python train.py --positions="rope" --qk_norm=false --optimizer="soap_variant" --beta1=0.95 --decay_fraction=0.881
Each number is 500 + 50 x the weight over its row's rms, rounded and kept within 0 to 999. Layers, rows and columns count from 0. Numbers have three digits each. The size before them is the row's rms in percent of the matrix's.

# layer 4 attention output (transposed), 128x128, rms 0.179, rows 107-127, columns 0-127
106:542452550530473459477534562398480416492509509444434599507523535474482533548476459474509486539487550491533527404483491507443491487455483473544512477474454457575591488405458500585550424465508477455437502481486499481502479581548413480436512490530475576470486530441532549416569542449549627475523463446412450466481391567489518515609479556423489624475519525499559547558618441535429457503455
099:421522489617554513508566485504530505547469550468496506516467429604572604437558484527484467568545505561490519467462467449480490413406500531501466517457461530532429515491541531562483501488394501544483576475390502520476569599537503406546448509457550486538479545531457438405467566542433481517467501537502569521543382520511507444500531567500633515519558501439507418519520478475495507631565
105:444355502499421537503492485487525489498536534561568499522537475523499502562552435481482457578527629504413599441528538542538399440539505459531567518529544465549542466486489462470486579513456500383495469512617456507456425532479504471533497483466506641495406582486549491570483401539510481420522489509530571600498463499591487519499540471519423489584554408469510485539492471482498455478535
102:505515420497478525426615553519503565433551448581493577529457511577420527438548529497502585553486566480588560502552492490587526489494543561548537607448457441457403441490560479455516508342510517536494446548404479454442478498546501563576525500584415489515476525456543452496406499507526492567557508508464525422430495480467429539501517440463516521495441443541540514443505433543495539525569
107:509428454447499550417517535542572587419505530530482432458474573430438545425509544448507514505421574480493523554437511454464459458508450543432599504462586455492514495487413547446501527496508439545507413507462534562527455500501535429434521455471593458517489504515418554483428538499371529485448567492486467554437514579530535496490410354572520558524487545478483515443593505425517473551453
099:487472522473537535557512438427492490439514498397505547377522501444484439546532476507612468463458514475525539468542466583507531435588582553512473512526463449483494423513533496471514503643542561462468507530400430559486502547563546578516494527408506519518572612440448516559465560515514440534549489496488474536413472425501541492408518428581497502537405443452475483548430588528582471532505
106:570455512625494520466502460414508542500559496481603442566505474477511554489500474542527514552531435461440457461480518483451457486540403520495486496436523520496460484464515427550484593623479538509483573518548448447472467606461533536557480464485464477488517504477541563501456466487565486580517593533587460467559581620430406505477499467577436474486518454410601486578573598560553511508463
102:489509497600529427483440511494495447493453483478449511503481533455390507418539483387417432466586545462500492456495486509479536496476489537427489456364461460482500453546603482471518387538510504484456557569514493513587418542447519403397472564561475479435561557451616513582413524533445455485484482606566509478517512455533496521584588498512517506474513441560446493473463445537501457462504
097:491479484503574464485536512508433572520502455485508477502514487532519461410537492579464442516475387450591582503471491474549445515547533532510553698381540532481510508439405520539574497571453550439474472491457576510488473516483466514545532569427438531439507531567466424532588464510417517569445523501483484497479533503541501418480559512647485510510500511501529599506595452554478540553505
098:445425441439447548469560503417529435564461461445564493509521417489564459482442564493486505513482482519528517522495522537511408464537482449535447503430459547450588564544618515517571527438581556488392458449542482460503456537431508492452445516459425549539492610442448458475400575527486545548521514563533536571414490468449521504532470399418428511570437556456523478550501497462415494456556
108:494444447405530426441567534543557460413549512470458429488578465489535507487565544511626513490501466540505494485563460514497498413462503571524500432528492430464470537466457523506468544532448477326417543523566495473518501527506521551448520444398468445440507530454566440432496527550442475395530534514531505498479546394440503462491525566486513526479544508497596399444627501455468529427484
105:509457440536564437472539484535502540389448493576515455540450539505500423475401481533589449504449488441459515497490593511535509427541487467515515550527547495451538592550523450496474536499493411434494483553558536540427465557536505452477544620500615442482557517389460404499509505496491482533549560518482548485536562573510551461594505581524513465454463628439537431480479493591420432462521
100:520521479479468551470487496516503486506453573562435418528455582588568498601485450463444433553463585495544445564553455486508495478519522629540487489577486534446459521487585479474499479540499502557550461494530613440468493472470449506522506469464534498528557560475487528472517491504552485502553488619506561464541478580540497521426483480515560525398660515579490481535505420614456570480369
101:616496479490568510457422473525507475529432455437484504437435575500525424530530529551457523555557529510608591531529541420570521537480504420554474499543471498494571484462428503509469483467511520573486493502634466492401455443578529537515422446487564557600536490474537425483596508483517485494453529501533463507469417503559411586453497479480619502500502485495445456386448558486488510450594
100:491443559531539487404506491448580489432407509454492479499440490479444419448554509528428571497511512389550486567611496531503475572530583492490573462525506520373470492478569498464552529492568492548555521539472465468533572550487480459454505467486518483520478539583485422414511514448484386539555450509568452554648419500458456471548563537472437561505485601524511481486499481495607518533441
094:526646421557528537412481536438427536538465463504598516478483512519551505606462573541496466421559523514494507449545379538528433397469528466531510521504533434525548493559477526474530522524487497497436477437454504584526550394455490382556426488482504507397560481569488509496410549524501511453498561560555495520470448547497507432508513404530460543517505570523556454446456383494538512553536
096:481515496412537488476458453494506469517495564506525479438475423542578378424531450445445452502535519456534486511602423520488498474651476449460457520447561549558500445433572468526481562543553413407505486516426482504462414458537567496601439484464493432517537469463642511534485511530604573523490509468487548440478436437457456444462455528448548602512509589451530499468482485499503538530479
098:409545485479579486560572440521430427516383528462524446483495430537526525582556469494460510593476480574496433414452525505521567542514448411417607462510493537506431373581441429455526571545505552442486445469553460475464485466582468487434505428552400478483456509464462550453484567503493565540524486449511571539480516533539467444475505524548507532446470500540472500561509439503491359502481
100:432549489519433449509463506567443437494489442506556560487597507525465488475542551465399524490494467566512477496440506491515531445486515508491521420556542564482531457424535518376487516602448550562552514465496558398520600556562489475523540507477580598550583391466529520467462499560443488420552587505547368420519399597457511525441490450476477504488536436511514558492497541504466517464553
108:510561542442487536499552484483558487430514494492572525535505441545501550548600563495463446468515528473440510500434594515474522516453436533460531500542543470510423562474444564547517532416481523503539496366448499516603523442513551639495542524514559542551454608524519454578472464474531432509457460517480405641435478444552459448516482502472539574424488543480522396464400495580467497534474
098:628430545533500463361457550479482463450440540518537572477451561527477598498501526514478524553475440506533554568457602490477517468507535558429571618440550503563484521471574552473511526547410596506444576479549526578447530573476452533532452494515479527461494492496541499416445530464496496546509448428396538504551501488472591477451557473491509467549447487485547504495512449477395486374451
# layer 4 attention value, 128x128, rms 0.195, rows 108-127, columns 0-127
105:515504447532414437538483466597462520434465468449494465556491560486452471589520508410504478461443455516507485551520470550423557509573538550530465477500510445518507407520556438442534448571517551448478514505551412520496528458508555497464560495637425524488514504578425573525620465572538428573562520519527504522466565576527488581616505538408427485475536490451512453465601513509526587447497
102:616471517494576418483522561502469487447524472554409523453487448560495423430530563532581561539482475495506559446468393562537476506505475421487434546462450499532498503411519527439479421473477504525493503484409454539515517424439478464489477451448581444493508501570475556417584527486493493507413492513449484521429371609476422382559479445454524481492620459488474531480503573489559533535520
101:496480545492501488452468477528443470552529513529524490504422477393481481493419429484438371574561438488482541509493546471568475495491466638429525397510617524499595513589477553489499486494442571439465423450510463481543463469510453512494546494486510583542435536574490559482478576578495430554475481486529503526470450532552477454428480478577462385445553604502487486516534583431570526567533
106:457373562552484508542515453408476537428514499522528468587537543540551466355431512564463439534493491474453565537536570524495529541521456471560511423511473526485562435577463491472560524492536456456480512543596421489437591500534454463445502472460509438507422401488431571538441422479527491458490417496542578533445486485494471532445561454513494499460553514584459491629398516480495554552534
098:524467525502502446500489416484473409551493401484510469457502477480450505502540552441429558505601575507546462469495562447462512466498437453566484515512520460510507477506455493424414457341496419384534503577467633484632405547493518496466437460465543474517549508532524488504502551459535549503469561453502487537546529497537505559512513494506464448553618482489530582602552506485408579570514
109:418561417460478528444576481599540550479425528568551502471427538532538481576557552527490521535429492569458589581444488489519562477488523457526517539455472442541448573438476507471481427516502517537473412593443505482473545392481459535571572509399458541419610588585506472502509554536534468504491583523449562524452436437493506474465481569505528484485523381564510552528484433453438504481515
105:528487498526464524505510508536569488525528513444492415452582604555463534453359454538493510568519438527611516484478431457506505465490469429494516430486538522558427515398461563525512533536447447465537596503477532555517432515487540452554594487549607569506466342524451519507528604511552447526556541480472518451480560560495533503458564554467433436581568504466480551495536438521502452422508
097:509475486512543593566385411559519458403457488549457469588401531550459536480512564518424528563467553485392552516529577459475503507533529500479459428563475458502402559459556497515466474477519524465427454509525456433599513549564456555465495514465573483569517572541543565434530575486539434425452577514544539454444488521475503551503484441394456527459400412512456458576524530507525508518491
102:535480518512556405560469429578476475509589469511491513484474488534508424482546548486439408485549593484472485478471530516435430510462462467413551462423577443483449454483518584419459514499548396445600542473485450471446550479458525507433489542520480465563537440517549522511613509530506505488494426413487480489477474454442589325409486518446581510521534489523542563560444517429565526511469
108:537478559610410540542519517372460465522500473467489522478521473473424434494598578447407380495537532410443517568486521461462480483541508439436476543496586538504509437511544566449547441559475481423515550504572418515562524469484461602574466472461516499497420577562513445531466589450516531457491476496460523507470538407400458426562507467548559538484511455466442530482550457509526502443567
103:548487549475523615570497496518480568537525497533471535466469485534520548423525512544523607527545530516487590618482527488495457509438537480482404445495491570506416476548482473430508417544456423584421494503537489387625538602540593504486512502515486500416486523516436553475517454504498534523572442582509558460509600414450493449457594476493487520462511473562465563493471559456613451506479
105:566486507466548563596584529543497533525513490431498553506623551489495587585415494495653495437468447563449495559403580444543496444513493553542510544519454491522536454517543500486466539516423617444447498557489511429531486520472476392534442477520451477578455407547552486418486450503466378506528520483540468518442494434504467497476491503560512522501485508377486454538493501508449430559554
106:545524507461518504509536495452574456521443423527402496464546532477473610495486546486476575463516463489479477505395404540434415478523496551454550615567497509454545480499501556491583548496433508519483445423526516521563464502484386505399515573456486456438511593466432452455446402524468516509466401429608429495549524572534567542446454487547531467508526514528613471404522487518501449530505
096:537561474501480468457464412516494553499501511508515412518620614476531555541460535482373530501428433545579563413409595482476357448546475496472501511495505509550559541490506442461443489473464462403478532485496498468380529465511533524537506454534442481519517496428447461476432519490572525473557483525557585393513497456561536463510546560438547439446505473490487451414579547447540446530524
099:498413586368480464500561486555513489441510571481559540534545523547579377455452557531553529487466587481511417520600494495451487547521504523432513484421563489526547483535461596516411489533540546477487469558560468414500530523550503447432502519439464475627462480570461480483522569475493468569556383432458430487456515574578485540508405508469493511455543462563560557470530503514529488438482
097:512539496536469519491466467532503508482386449550541461490423537581498500483504535525521506444518573534566466425479612515519497467391459583509590561516479484487415473526532559475513546578448503523483530585495530483519413440470426511548438499470429584524582466586445467471502531526606447451502441531506451475522661590512527464434445481472505476492540444474556547502607593557482505549439
097:569386539455469492501513616592436520518525536551474538510524516488493514456450494520493486443430496475497451519553418526527500381422500463435472485445493474502508489476531470456530461527542588508480517497478548480495461392383478560501528463457541602564548392430527534522453351486606552572487542468510501452484438491482536546512482466500573552528443403513403441547561529594497517533465
104:494523445435530511508512526419541558588532494488487575489491534466606513452450472494583447506505520443535386512413454412540526535477508583559431647494493475489448446463500463509490503506521530432461478584530475512484480406495482539530546443606488538483399547478473534513534424575466572418414503426448567525502539511604468526544469577422453537443467516555462506479501399419465498503506
113:560465517582455437560465547503456517568466465491563440547553510526485511538484502534503464447524467510488505494614401454528452527553482475532491524490599454528642457447456515477513548454651546515391513408567445561510479644492483519487467515448397494493529523527496520491492533464472546453458525509582466465470459517549466530492511475512479531627520528565566604477465584424558550492464
099:478447418527527455537557470525457446543542493482442483553560458585519527430522503403470486508568412483451512494474490504567482483517515491448520460468396465449482533598553477538532558552468387466356495557498464551461487490572593523483529576521463518548554534600431453546489502550496488487566539572485463513421416430486431506607457487431427522399496472528437463558519459464543412520489
# layer 4 MLP up, 512x128, rms 0.19, rows 0-33, columns 0-127
100:579391470588422581586541418506481552485482511524498467500564478483507507516476432412549506512575491411584490571527504441442490492518497502424436525532527478554509498488533529463527540546509514431568500551485454486516524523436492546495490432521565458445488518578458547536456612424528485582541531602444483524480445398529478469502451480470451529574473675482459572583444433521492558490453
105:513449602530626460485454491444573534598500510492503449456412403505468455493463544499570500531515564512492471554518451492531500394471473580444541486493469489514376529510457557518512479474467505469459433492525502542511535514432491518506651411491477531474597420493469484628538552533494507458502558468502515574571527528433496477512612487495512573447415473455450593521488496452548537489604
092:458565536482474572573432483477489562623493497540476526559530460491556510462452518551548423516520512554490461488502480524490491553526501570503616441473484491461478494531474567505466447424502483593507573484494445561389416502483588584525579486482462569432515506370441474515372444584451488456435608480534569509464574453523526495469475537465482488446479558510523552484551527607559559544476
092:500494425493419531486505366557518409545523545446510488489458487447512477513473566471523586465519541462520469449389490425461492478493492413642521470480593501469503581499580548583477553571486453515474466561470479543535485570585449513563458497541399575519515595454538524465399564408554501528468426500513419496465441501446498496565419502506473446486568532544535542517499533550518491458574
109:597521466460479481484506521505603499505569456472496541498440514469492518569448477472471293529543496511506501585546510456511453462548461511525417419491429525536433519419423514480531528432550467420456503487503539501457495524437535444434489491427513483512519578454474439506504525543492324521536449483459510415441516501472532427521520469450446376375511484555495417480523534473538527532516
108:490543533469498539532614415514475474567510400544557482572503405507464493510437468494493521545517616530511556492536440456495579483544530528449469397499558544551475516480465547556412485407518496592553479481487555501475527393472416550512513557502633555370526603420470483566514527499530461420459409505511438515491572466482409466479507435509508524498424505484512433439511499493454503461495
094:502502540467413496549563457470502583431519512484605490540467487572448402456474527569534570611532499480554529448488594531594496508462512501488533474554445525588447492576527449526530493565563487501524445538558469588502558432633545524455527515493481455493444566536569454492460485599382446474557416518502437447460451518531488556550463457496436446481559450521443502526550567551581548495512
094:450532433447524466522595473540493500391588502449553554402505640474487500509404409527471515541493521552554478569441555530499519563549508520413510515515426553468470524547537454481520520426513472440506545418542577537489395517442487464520529542482531552518445485506554524490354565522445498480524510637503479512509525455484458469461556508478455543472391405445524462456527419487491534516570
103:576436462534472469479492516599530413557572549476538536444489529463545541490539442499449621436588434517558440493460458507446461484455533500496504426509470561539496436470619429469464522546519459553505529494524532425497408525512447471508525464486486517486489511629517494586509498446499499506531516512444579424591498537491508576403566546535381491433466408530579531566542466531468586582510
103:493554554499504500478443453487465568481444444504485416485560516562493527420458531522597429457452601525417570496473507594556537562534421560502469567526578414475503581488438524505512469535514502442457470484507500492563495561465503481526503481510413480422444532436504548508468556537442475465434529562496453491376427429542447436550436474468555570444502521413494374512472372526536498572482
101:455465393467451477572517489451446419510534493516478509535454470533410519427485510449574494509454477531521536593402486510422545440519410563609544501506567523528518514584557498547498497479522504486447463594513435499458494406449458486500481485405534592432579533583434443510518618523501524448527557458437453580546442505480431528464440551396538546446550492496584550457458518529483558477501
100:411520475418411497518552409477427513492494526478543491461444580476518418467526503466525503396449583532435513503531531605457504488448450521537561475420527473502527569608414483451494436539524550507471481440528470500414558451547336485675501455551526489565524480548455468562529512423520538568548501542481521453495538465495459512550436508482601547505502510455460545436482534541482493525506
094:519501456509480454540557558565535388582506422485504576495482572523474481536413406576530545552527454458465520588412482493460487506518481447520616528455480526554454418489490439487482506440451542542476534595607498519575519493519499489564566503544421564550631538482478450509476477511544520485504489541496516596535518459503566508522516451506602591494456455439568412583552561504589513507547
106:574427585517493513518534562539461431480543536609530512513462524486493463527535476527438507525427500424520574489536505550491497485549409492474606459554415484544605532506525576516420544542458534461441474511522447642572536451545522548508493541525535517474545488468447442502468541430566496541436511414483436451524525492445488481575462476453555576601509528483544491538436588577433608408532
107:473502393487416559542552561420512530518540510472554517503434513577452474543501428459452433570545507534556446547483520549562472457471445495481430442570519547486495501542527439487558554564497504480537569503477436489463545536542597442539558546420558491548452564453431464558573380437510505520562480481408516630529559462534427494491426404462530506535453489510629493452456498508488460568473
105:510543432495475561461551495527578533496558486471556617472569432502549528504527448474415429533529492599497499484504502572476468513550465414477449460536402471588524416442393482549500531502490601501585513554616429457538587585500534537448493470432551559497542475570515497524539547530563495552454470596469454474522470580455467552525544531453495446475515559496441469534566430495497619475487
094:530477534430575437534450516482515556504413399596442556572529427500433567506467472523476582479503510565469486517431517478516428585503520568395527527490470493464474520567587498503492464578536582519561461384577461490557518410543491470567500437463457523531464467390488463554581487535528547496511456475562578511484544520562561485475507516573509496513534510489505569512567443568381452508598
103:531635506434524475500502552560588552527598510453565516512422616431521487537485495508460500622531455505472461494551478531555467422430539497528639466448495427518419508427551447503526435509388522481502524484460569435508559376514467507479472492465474485577433430451507496492444517497460537436520548584418508475416536458508533551421537494508504487465518459546431432474553474509475562530491
101:491508525490562520426447473551527451562505534516478548444505460512401442482330469542481524498520526473470571543488463558571488487527548551491491609519582511459497465543619495466455488485555483574532534519472680451514521427508556536570518556552541472445454526540507491494471488466499547518472476500527529489450410523455644479474502477469557662466511478537487501575456571525460501554478
091:557511512500560596477495397576562456608510382527477564476465542551483596500337502582555576447492415517473497496514436511425532498529471487530447583528488466497474402505446478467564475472574490517489586474484511452461496515538396462451494428483514520523496450504479472501489441468498421558415516575454534459436439540529507507467536552492419555474560541540472587558534428531474526435477
099:521561472562542627465423567489399434475483455507519400499554465484496391486496456517569543420505597525585497530491469550384449423527433498649509530504612383517554486491426600543476483467559479521513488536463437443483517562486442581486490537504485468552456492429463485553497493499498501493441574496479542553476494443532458460484510459547481499445503562508504529440514547533526452485402
097:454488450551515465548468524496420568574557520517537505519525500476505549604486487500576476475504491515558505535505565521444455619377477473467508479435474407462590597559583493525485444572479405484538575531410458523424492399464500574545559482527543480511472445474534424452453494384541580491554493526478534531406437531578531465463504403470469451466590461488542538459503475539564488467507
099:520412569383401594463621453447432470529512468564435441484507503525459374438457460498508556543539537454527490523498476470452500467525465536598472421434561488505460498533408542500494515553488519521439514534439559566485480534425572548505461520606507484496473500561400519474560467449420609509499506446566467558524534453518500530462513490369535489536451543452537555414503496479511543513542
121:512443475416460583466546409509590423424415463500538580505507441457589545484459458475400578487552474465530521512503447508513531491482524498538535500578541679489456489468481555552420453550475516491577576509602475514549641538482469446384427451509493524557423472478486550581432493514528484603538586518511546467473458495494505463510470482486509498542446524529499510493518443485522542531540
099:558457580452498441491408559556526375492475486527413535526522463462422537484526549570431458576558415489525512556464501563456470573477535436514480496485465446668547503522540559475424522457400431573441501497586519515555490518534526533450540470513553495470540511580560558544552524487522610520499555515479484531546425490522564560554480557475460428449483466530429554582465435531493528466451
097:536496510449565533412512527481524533483515509470583530572450409526439542518434527425441547454427517521532602493516511485536497448561514502498459508522438483635469525357449525539614520465597478548475563516467422443522416512504572438577474493511506496591561482543543540431499556466556420468469516527546497495463415478495524572500573466487414626509442528544493500537445449499526514429543
108:528450520521597520524466520466561431477462506510510532410490412419531551514619425537433570553471500531536440432520498574533573440526551517482522580595461547567453562571559504469557578546528492561502416389502571470583493522498590479547543479462534535447422532479460548546532469573480492604494565516426531519490463446543513508519515564428438531512558498512565468472450452568424468499457
088:550429414493462485476501470353495542410516510507498412560491505530517563455534391403458534476525505493558461482505550528419443496505496541438561514432491452520476568541570530504386469618526536499589429495498506519504478533530508555403465447505548468576529485542518502549548459509576516564633561494509615529438492520493429450525449498490399449529463495517459456483457588493486572483497
089:445424552443438517470470537415584445485555426496498494497467538457507418577492581548570453499430550552534554428566495577478485489575553514483481497525489544401479546498394512524444448421570424508478503552498556522461489421562592465523548555516468462514583556547434432447563441496576497541415500501530500502443554510594449516542471435470470477461556564454453435436610505516475503434499
094:572467401439474513536528512454465574588404503531459515430546581452410480517528454497428493565517517480416538528485516486461428511487435474506637366552463494482525490527539534447436457521496459520485606433581485573450537451472464569489521592473524497442492474535511565559430537357483481464544497507477508565595513505483499511421474509560529504540463536503566536499576510522493522388461
098:633487428489404518470509535393518457498539509458543580451531487494483544529447431550538494511473448601525435461445496448491429573515545431563545468501473481555454500446495433474482525451493462434526568508415490461485504573503524478451481476505423470652549483594457526510541479559494434449396539474540388430497505509514522409550425468441478483548574495537471466461453489528471576553419
087:520428581385503457546567454551580504529441378412439463538485415598538575524514424554475507532510634507566543530501439513507455548488513521483504502525543460508465645517544518508512508465457533497529527491570506445519552405484422558461482490469625463521510400528493478499536528521576542449440533492500491502540623492464476512539544392506498396535472488532511486508516436491453499450501
109:519495432586450481489612410516549521448529508557403530530516550431516508558449486459508513475492527551532479516472472474510502440539492579488466498472529580482554506526582431513582481516453449619595534490493539409512535533451602434593495535408602553447484497532492539518534531498452567472441499509414565423466397440487490527471508512493458538467505441474551570363449551544466440451465
105:525506448429474450557532458464527487474501454543516455558551527510538600502536528492392509453630584509438522534524560499483473538521543512522543582544489529410477614454537528620511588545546474502425510444515528515476486526562515437402444536526435555465491522477512602518554503487489587458366509445550419424477434507490538606451527585455438497459521507511535558512542551535474493568524
# layer 4 MLP down (transposed), 512x128, rms 0.184, rows 0-33, columns 0-127
102:552463542547577511406551499520482495429525486410490497477428453596459392496569589548431472595523472533485505494465547459505491496437448514459506530519485534393445501467491463484492527534551492439502466576537429505502418429485488460514486525562460458562562453538459407534476466538543427593505573484456487603591503546453470574530571451511454526455589453506536508604525518420424507439414
106:519595527417479525537522554460478520434435525480551539430562507428508482497510460532532503453476460542471401432445439535577517581534540446470411481445613480512521479531561441437516529409483463513533497545451497436425543443568524499514467533530542501555539539475499470440582421599439548485496581611472519461652432549540488524504432515566492558555569548520510443494490548556539544562472
096:493448470506563526440589525516478443478511511512583483444390492517448447506542443411468517482436467376516570508577528525511488488437512519529364536513483436523420496390507475415538547546470550488438457440466605498541603462504534414462465505513595460558454551563540502489597543494535497540517505530465430555534475540387493557457546504523575528505438435532443468498412517525485465535539
097:568589483482442426498485574481581519500496588540595499541550491585462475523467414528446375429487498408577532536578488466592498474492532552385463456479509519451420483474455439434550436531492567507529548441574499496458485467469530454494512479505541449582617379529498525496573491566478525561492532549490602474489508398567514508554528527497503545485444463504514445493557491491448513579478
120:503561533597519554590533502476503525523508486549589522443426530436518576471370435503561572612398498517549520508473483525433515480498520486488465519542450512521465533481517490496505502484374513486518488456564495542513457578511382480511548491555510502476595493456525563363529608506579452521554475608489439530489567597534419510523492577490515484503531501554511592463561461436530461453521
095:505450450482531475488497533508532483448477540503470440486501645462606496467570527585552492476463454499474468531456525587529504503537470473479536573562453524489460543554508551462608532542546526444409476480511545514526422552555645555516554478508346490623454485538509481516416447536456430527503556527465581500461479571509519458510489492440461505430522495574452611543497489462597571530476
098:601475590527480464504411601470507428574462494592461575471477505496463465542413514406541481484487532578504503497468501454362554501482516464532437533551590550440584478512564565457519529474508496556540467565428450511460459530525459564568551460503612406514502467467405477454545468503575597555493573462561531498436562536466530476484461495599489510563495553495537472542463532530473421515486
093:611580455533471430471408502433471531604479484520487473525497487542503463512618508486535540439537473458552518496492558474567495469446435538463451480485602447394480427465419452510507478519471493607443435547507412490535509484536457468451453535462464503471460403547570517484567557573492491566473449498558469536592587508529508524481450544530541461467526595537499576469545575512495351452470
103:503572540604489411496422544530530454496437477491568560511614559510393480523484454493456542441502427408559500470525507528481484465495463479517495514544427573538515467523527510436473440531455541526589572494588506431462537549535411555456439435527592541483492449521444496479552510526552502442436479557460545415598639610529542523485506510532526499530504439535576511531558550471506427467424
100:498504415529495493566525524549588511563429561463453569394477466491529482586451456518516556548573434445573463560585547491546455419478564498482501400579466589551523480549503587443498622594445476546463495580453496555467515507482467455443444514483543593476550562540540445478446460458562466443540561480535475488541575598510577538432545467493473485511449461534531564452470525543473493469466
093:509483532507572581530430544548549565531421505457488465436495530580457531592509499517463476472549527428484525485599549471576484540438502487421517474536490385482549455501491603537494574532427524491493463437448536496515557503465493606441426458564476423537480592482587573558459434400508456525504454517477517448545517422424466466476589484533496546569457598461387449528531536530525475443527
087:507537604519615479511529495607483555534562478594545492590489504506540469474466544493484452546509405485455513516446508472462485534501560535474548504608489575452517449445464514555543479530530508521556527527535471464546511512553633526319445588486516510479523571455546541457404464539497470507462450572545450527511426504463564476478583483521449604559570507505479428474596473496493493574473
089:468502494508544480468467418492394562473570567479597467520525500515528485494544443484548450568422491483561489559538457496509483456508531545453423469439575420551596505502502491447447459540588490495437469353460505524487485523431440471495463411544539422463479437496531546486437581509517583530533561461608515448570493532454453455506398607557467524494444530446535571535479459520448462426578
098:386482432474510550443532451478452518550578550429535511504512432531425578496523439561562531556547449490503556454450471509518556488359457576557472396469483470493515501585463560484566410458487511466564494557513550447435441507556490516465544514519482545451390506564544428586550407505510536432499452555506420470469555518550521549481585595508436490498538530521487546513591446486485423525461
112:481432587489543468446435487557540465450438565613474621481556430483564504462499572528595441552573536481448548436482491567463470481472513431531551537464523457524502530567444502482487458412481475472461483427518568526618460490558480488464492454608461528533463456553520477474439509542469452463488456448507511507488430466476552424390518594499623521548533492509401552485508534498556549503597
109:598515385466487483551542477533450504558538548545469585540505547543461452502488456563597520466482512464383456561473579436538480525560540420457468561547523502504544544430417471539468506541612518515471413516485438546483493517453514492517530528425441546463471473511390491534489443454387478557577433474543462504527630560535513518434452471453492533554481585426511563464555527473458551564537
095:484520504536491463466425506562419517459443514444486439512501493467480511515474471491512478478524406481565504540547539397460535486540482471564488524515524548459481510380504459476405425578500494532494491535499590496460498528460472514364525519530621492477526352445536451501466464345570450546480484524514543462578521468518433427537497547432481523367525424444477481535384514485522468446445
097:571553557571569492566504531480487430506526450467467455469471488599445490521503578527573455532473478487448577454466553494556564560530512537468366451566582551491513431548420507528477458504505472436518407472511499568487454528470494513434423625446526470520499502544600508511510474488458409518422541437553477467499519510465538415555464326428544525457521474573483545542507493536507448451553
102:453528509507511469481449543497466534549518527510454481472517443463421455554479508485440625445407483554463529478477499501503610535497488468476621505480500524440498579497451474522590532537596454425509542467501521509522596542487602546458471424422528413542505465408526504419461464417521515530474547445450445504403461446436469425480470437446419554542603435501505502550531418452451602494486
084:481462453512517538548580557408524566437558640565428554515489457516583478492562524484493455503483486493538550445503474542521496439489493542516426491554492453486404547488423511463449553483436539465522422532624445561482514521428619529427563454527523491583444432527533543544572495560544469468441467424517541468506551417459493464552537562457535433553472450466597393523565478527480492533474
096:496480479424467464540538453560500621537515528459491483474547583505513551518460497536391530478497410550499548452471482446557503520501546486480419526432476607522385489519576459488438424454489545485591491439506435523516501477537596483493518438408588480517479519549552580458534518635477515510555452524525502611592555473472479487429461596382434497527494506490523468440520487538408494510462
096:536497435549454446436454515509566520484465537502582430537451540481549429490442522553471566484469499452425477454463493493480479601594530503537414603527430472475484424462459551518543447471513612393518558465518514436487535527569576419531444438428468557534568447449385511464521461452450434455504557550528613490528417494575503520501437417547453556488482449537487504487562503432507438506511
097:442538472539585512570473577537530460472543550389556530550462529589531535511527521493532466404422436516522556450512502430527494510437519420424554550518458516557587554510580484480503475423520492487563449487608467420479550480504430579468498524428574441500494479434576405617538523523495462533473429555529538472542521525455544508465470569607494499534461470554436452575572468525480431442517
102:444499512576522439514502639506550472481475510462547420515513634504494443464529552518421516440462436565519519557527509468464414567477504500416523606451542441513557527424586536518568490503550407426603482429444520480470459562393436483527507496480513449487537530482468464542510571511372451461491485471500461564613418500482448553560463537467441501424536506525441528500477515497547458516531
098:436518600427492546476571485428556588523562520478521469538468487489654420537523454528523421459465472460515475428487493489498513462406502610432629530484469543463522525490488554540586425496581413478509571540541453523492507411406458503548567494547467444512517478490529469478448451652550471541501530585463468526476518472565504471473478516500568486480506481416510480545391522522502480555514
102:557487543559533517477502470573390501469472431496446526459591478505537470532455491459457508495518516521456455537500512460492450553418564546491483581472561485618490574516509431508439543443531513495486572434418517608436456478502527421554524465504529442473418554504472513506467462494482482385551525492433509416632522611504537423532486439458522528445524537560457590502394490397516454421484
105:547582607483448535583470503547448470540532474550528461584480548633369490497466545432525536462453471485439527579573443459522454505535479529543522468514493498530465448460520490582479393492495504473504520633509536549439542520611422547479548562559496548536517511461536479519576509482544493567516451481598533424505455586435498474512504565576500564572512476542474542552560515502458541490609
083:499611521494520503527468494597451488581530469422495458533539499487510420525511551521543507560509460530496485567492455475545519526459485506564371494434527536512442452442465456524522499379436450545464573557549536542486510464479544492514525535527512563483490540652610492408448499555403471449493434414532420531602519437542559458504548464557565548556493492447504494594470480478551449401541
101:554617509524534509525432482483487590501478466520487527601562531534471522483511447474420565515565368559456523527444422487512504520463448533543506504544485452492485572462575427531568477506474532427561428556520491495469518607494427483444438548475524528542386451499564581549385582541499483512653537557468559511623453472437574467485542518495486517487475492488504504507405486471523483467491
091:434528552506482520483507449544430472470524563575579560474462416475515474478487395451506459539474503463490463452496500519492542427474515454492395568492489526482518510517441470503514482547485562453488430562502481534509480540537532407536557440580562392473520509451504432393410498673537585617486534507573415404509485481536501555510489597548465487541511462475486417583450497459519422496517
107:572497476441566600524490537548552479501415511531470545446517423527433513515469500530508452470544522467529402451501498421599468421501545516506409575608478526486503469543475556559469549603488466552455505445552516598460423453584507551513608536441479502455528467496468562532474417505506537492576503443487650529499544429566520455582460446580478493510456449460460463520536541420462452474500
097:497487318582453559448407470454569530505549518526547512421503554490493431438490605400493526498516463576440512402456433512455505445483441524508466424521521572456449469401488434542439487563500535532497467471474475467485458540509521461522505460529554585476552526516542572480411566541524468533541505453544582539429419479507501528422512590529472533572558404480503445462527510564540530532484
112:476418502527507508521556527574506511534553564415444452503575486462512501543600597572413479518476527432590522515462466523531502450462546536445478472541531430515505621548434511455502480480520452441491509540548581491486476414437441491547660565621580490495557463575576477550512432516460546552475489530449564522426542467491533529453549512458491453563482438455522628481448518520500500475484
107:444512541595470429435521551515552543515483517523563507537465446496457431514498472475531490527459409529534493602543476453578484550501542504527565525481559453472503420498461540519440448477574457470600567551490470529529526491462422563565446478476513465606517533447458522497499614464436507514553428554487606600517443519510439411447431372530525512548500559470362499543459517471472435444546